python train.py --num_hidden_layers=15 --hidden_size=384 --num_attention_heads=6 --num_key_value_heads=3 --head_dim=64 --intermediate_size=1280 --vocab_size=2832 --hidden_act="swiglu" --norm="rmsnorm" --norm_place="pre" --norm_eps=1e-05 --positions="rope" --rope_theta=10000.0 --rope_fraction=1.0 --qk_norm=true --attn_scale=0.176 --bias="none" --tie_word_embeddings=false --parallel_block=false --extras=["capped logits"] --init="trunc" --init_std_qkv=0.0332 --init_std_o=0.0412 --init_std_up=0.0475 --init_std_down=0.0475 --optimizer="muon_hyperball" --learning_rate=0.0132 --lr_mult_up=1.38 --beta1=0.95 --lr_head=0.0061 --warmup_steps=0 --schedule="wsd" --decay_fraction=1.0 --decay_shape="sqrt" --final_lr_fraction=0.0 --batch_tokens=131072 --max_seq_len=1024 --doc_mask=true --train_tokens=593400000 --max_steps=4528 --dataset="wikipedia_en"
Each number is 128 + 24 x the weight over its row's rms, rounded and kept within 0 to 255. Layers, rows and columns count from 0. The size above them is the row's rms in percent of the matrix's.

# layer 9 MLP gate, 1280x384, rms 0.0475, rows 44-46, columns 0-191
size [101  96 107]
[[125 130 171 117 114 135  87 150 124 146 143 117 127 147 148 140 163 152 128 127 155 157 135 104 147 137 106 128 131 157 102 114  99 145 131  71 108 100 151  93 146 108 151 167  92 135 113 120  72 100 102  77 151 120 124  84  98 102 145 107 113 127 129 130 127 124 126 168 143 136 140 150 119  93 114 147 133 132 153 181 108 130 112 120 147  90 112 133 122 121 141 156 146 165 155 136 167 105 132 132 112 147 137 153  91 140 143 156 134 166 132 180 178 139 154 100 125 144 115 103 126 164 120 104 128 136 124 147 112 144  85 116 116 150 150 156 118 165 101 130 149 101 126 126 115  81 119 163 131 165 128 124 127 136 134 120 101 129 127 120 151 134 146 104 101 114 113 119 130 145 156 116 119 148 128 114 154 126 129 167 127 100 127 146 160  97 112 147 172 150 145 161]
 [106 149 132  85 183 134 171 124 107 160 154  99 143 157 108 148 155 107 129 126 144 163 136 177  97 140 112  95 106 154 107 158 140 152 127 126 105 136 111 109  88 134 145 115 102 100 122 140 127  91 162 140 101 129 147 107  98 105 137  99 180 133 121 106  86 157  90 116 126 160 103 118 127 128 124 131 154 139 133 151 114 147 121  81 116 151 129 126 163 110 153 171  99 136 135 118 114 142 120 172 111 142 114 137 115 125 137 133 154  65 141 129 123  94 111  90  99 108 143 133 124 171 111  89 125  97 166 102  84 131 143 154 161  80 158 171 140 123 116 111 145 128 128 120 136 100 135 164 122  88 114 100 157 129 150 115  98 138 127 130 160 153 103 106 103  94 124 117 128 138 146 119 128 131 150 125 103 173  78 142 146 132 121 157 111 134 123 187 150 109 126 118]
 [137 129 128 103 135 112 156 149  98 130 140 156 149 119 109 121 129 125  74 138 146 109 124 120 105 112 128 116 127 150  96 103 111 178 114 141 150 114 100 118 142 152 108 108 117 143 144 130 122 132 155 148 110 114 138 140 152 174 128 157  74 124 147 136 130 181 123 121 151 123 126  94 109 160 134 135 161 114 130 162 109 114 122 166  88 143 127 158 135  96 114 132 123 103 164 105  96 127 145 125 106 118 147 142 161 124  97 121  82 120 103 172 167 162 137  91 124 126 124 159 135 152 109 134 108 144 152 129 122 176 173 169 136 115 136 154 103  99 172 150 130 119 156 113 132 115 113 112  67 119 133 100 147 132 115 134 116 101 150 171 159 140 113 144 149  90 106 138 104 132 137 117 129 136  97  75 133 119 133 120 111 123 157  97 139 107 144 170 162  94 111 152]]
# layer 9 MLP up, 1280x384, rms 0.0475, rows 44-46, columns 0-191
size [100 100 100]
[[107 158 165 141 101 125 142 128  94 110 119 142 149 113 138 111 155  88 102 147 124 156 130 177 126  79 127 145 143 136 118 123 119  79 105 129 107  99 145 119 108 175 132 128 146 143 112 147 124 159 159 130  97 104 118 156 119 134 195  99 102 133 121 125 157  99  97 120 132  92 157 118 145 114 144 118 129 152 122 139 110 120 132  97 143 136 113 144 126 123 115 107 118 115 117 117 111 118  92 105  98 107 138 124  84 123 173 145 133  70 134 130  80 154 122 114 128 105 127 139 115 141 147 131 155  79 137 128 109 135 139 121 121 132 173 155  93 138  98 154 153 121 124 116 155 162 181 124 172 154 118 164 128 177 154 129 175 103 136  96 116 120 107 139 161  65 147 159 120 124 124 117 125 121 116  90 132 112 123 103 128 106 160 130 130  98 135  92  95 128  94 120]
 [147 164 137 162 123 107 140 129 101 165 102 145 131 143 119 148  94 113 153 115 116 120 120 105 110 158 139 139 160 110  89  88 141  88 116 167 142  96 127 117 133 128  63 129 187  99 110 106 123 126 153 109 157 161 139 115 121 112 118 117 179 145 132 107 124 183  99 145 130 114 126 144 102  73 126 106 164 130 112 137  71 113  98 180 135  77 141 114 154 103 142 134 129 116 122 100 109 120 191 148 142 117 118 112 149 105  99 124 127 162 164 124 128  77 156 160 151 163 123 136 165 129 125 121 118 151 186 124 138 155 143 119 142 117  98 134 128 134 114 141 124 172 105  87  89 103 159 100 151 171 146 142  88 141 113 159 124 155 138 152 154 108 131 160 121 125  92  98 118  98 109 152  98 105 125  99 123 117 122 106 144 129 138 123 109 120 122 104 123 170 100 121]
 [ 80 127 131 138 145  79 128 139 113  96 126 136 125 112  95 123 120 174 115 132 124 136 131  83  75 161 140 105 151 127  99 103 125 112 125  97  95  88 116 198 114 162 154 131 146 156 116 133  89 121 137 136 176 115  92 125 110 116 135  97 115 147 116 134 109 133 125 128 101  82 144 118 133 123 134 149 139 115 130 132 180  81 135 140 117 119 106 144 118 127 108 169 151  86  82 118 113 126  82 110 118 141  99 117 113 127 152 149 170 135 150 155  93 149 145  91 119 137 116 122 104 130 196 130 134 143 183 104 149 156  92 124 164  99 101 126  84 102 119 162 136 139 127 143  79 121 112 151 117 148 125 116  98 139  96 131 107 132 139 140 106 158 137  74 122 147 132 162 106 118 153 130 128  71 153 175 150 144 133 147  84 145 134 107 125  87 117 139 107 171 137 161]]
# layer 9 MLP down (transposed), 1280x384, rms 0.0474, rows 44-45, columns 0-191
size [ 98 100]
[[150 132 114 120 113 102 129 167 132  97 127 132 152 158 149 102 144 139 107  92 141 128 124 121 146 114 123 135 159 137  85 122 113 114 157  88 130 172 118 118 128 114 125 134 114 158  87 132 140 111 143 172 157 128 139 109 137 117 191 106 156 164 125 103 155 138  84 104 134  79  95 135  99 138 112 123  97  92 166 111 105 127  90 130 176 131 166 145 145 115  77 138 111 161 138  89 126 128 141 168 106  99 108 108 161 129 151 124 214 153  62 127  78 128 119 107 146 156 112 127 120 108 117  91 142 103 154 125 106 111 128 134 125 119 110  96  93 140 151 103 105 113  97 179 155 103 139  89 158  96 141 123 176 121 123 140  84 101 100 136 147  83 155 163 181 119 113 149 118 117 125 104 119 136 109 126 153 145 126 101 129  80 105 103 147  74 105 126 168 128 114 172]
 [108 154 168 123  99  80 153 142 119 139 153  81 130 125 107 129 129 160 125 117 149 132 126 103 112 103 163  94 157 111 153 126  92 147 155 126  97 128 145  82 137 101 103 135 132 151 121 128 105 134 116  96 123 161 133 108 177  88 105 150 166 134 144 127 123 115 144  88 113 132 160 171 104 106 133 191 147 110 116 125 129 140 165 122 138 140 111 111  98  89 124 155 104 107 120 124 116  86 167 175 131 129 121 147 153 102 148 138  87 148 124 135 147 152 117 146  74 153 108  56 141 135 183 147 147 115 118 138 135 108 136 140 109 120  88 133 147 131 149 100 144 163  96 100 116 118 127 129 135 128 117 113  62 149 142 144 117  92  86 144  89 123 132  88 126 190 127 172  86 100 127 156 119 164  78 145 139 146 123 185 142 127 160 137 193  90 111  87 149 126 115 144]]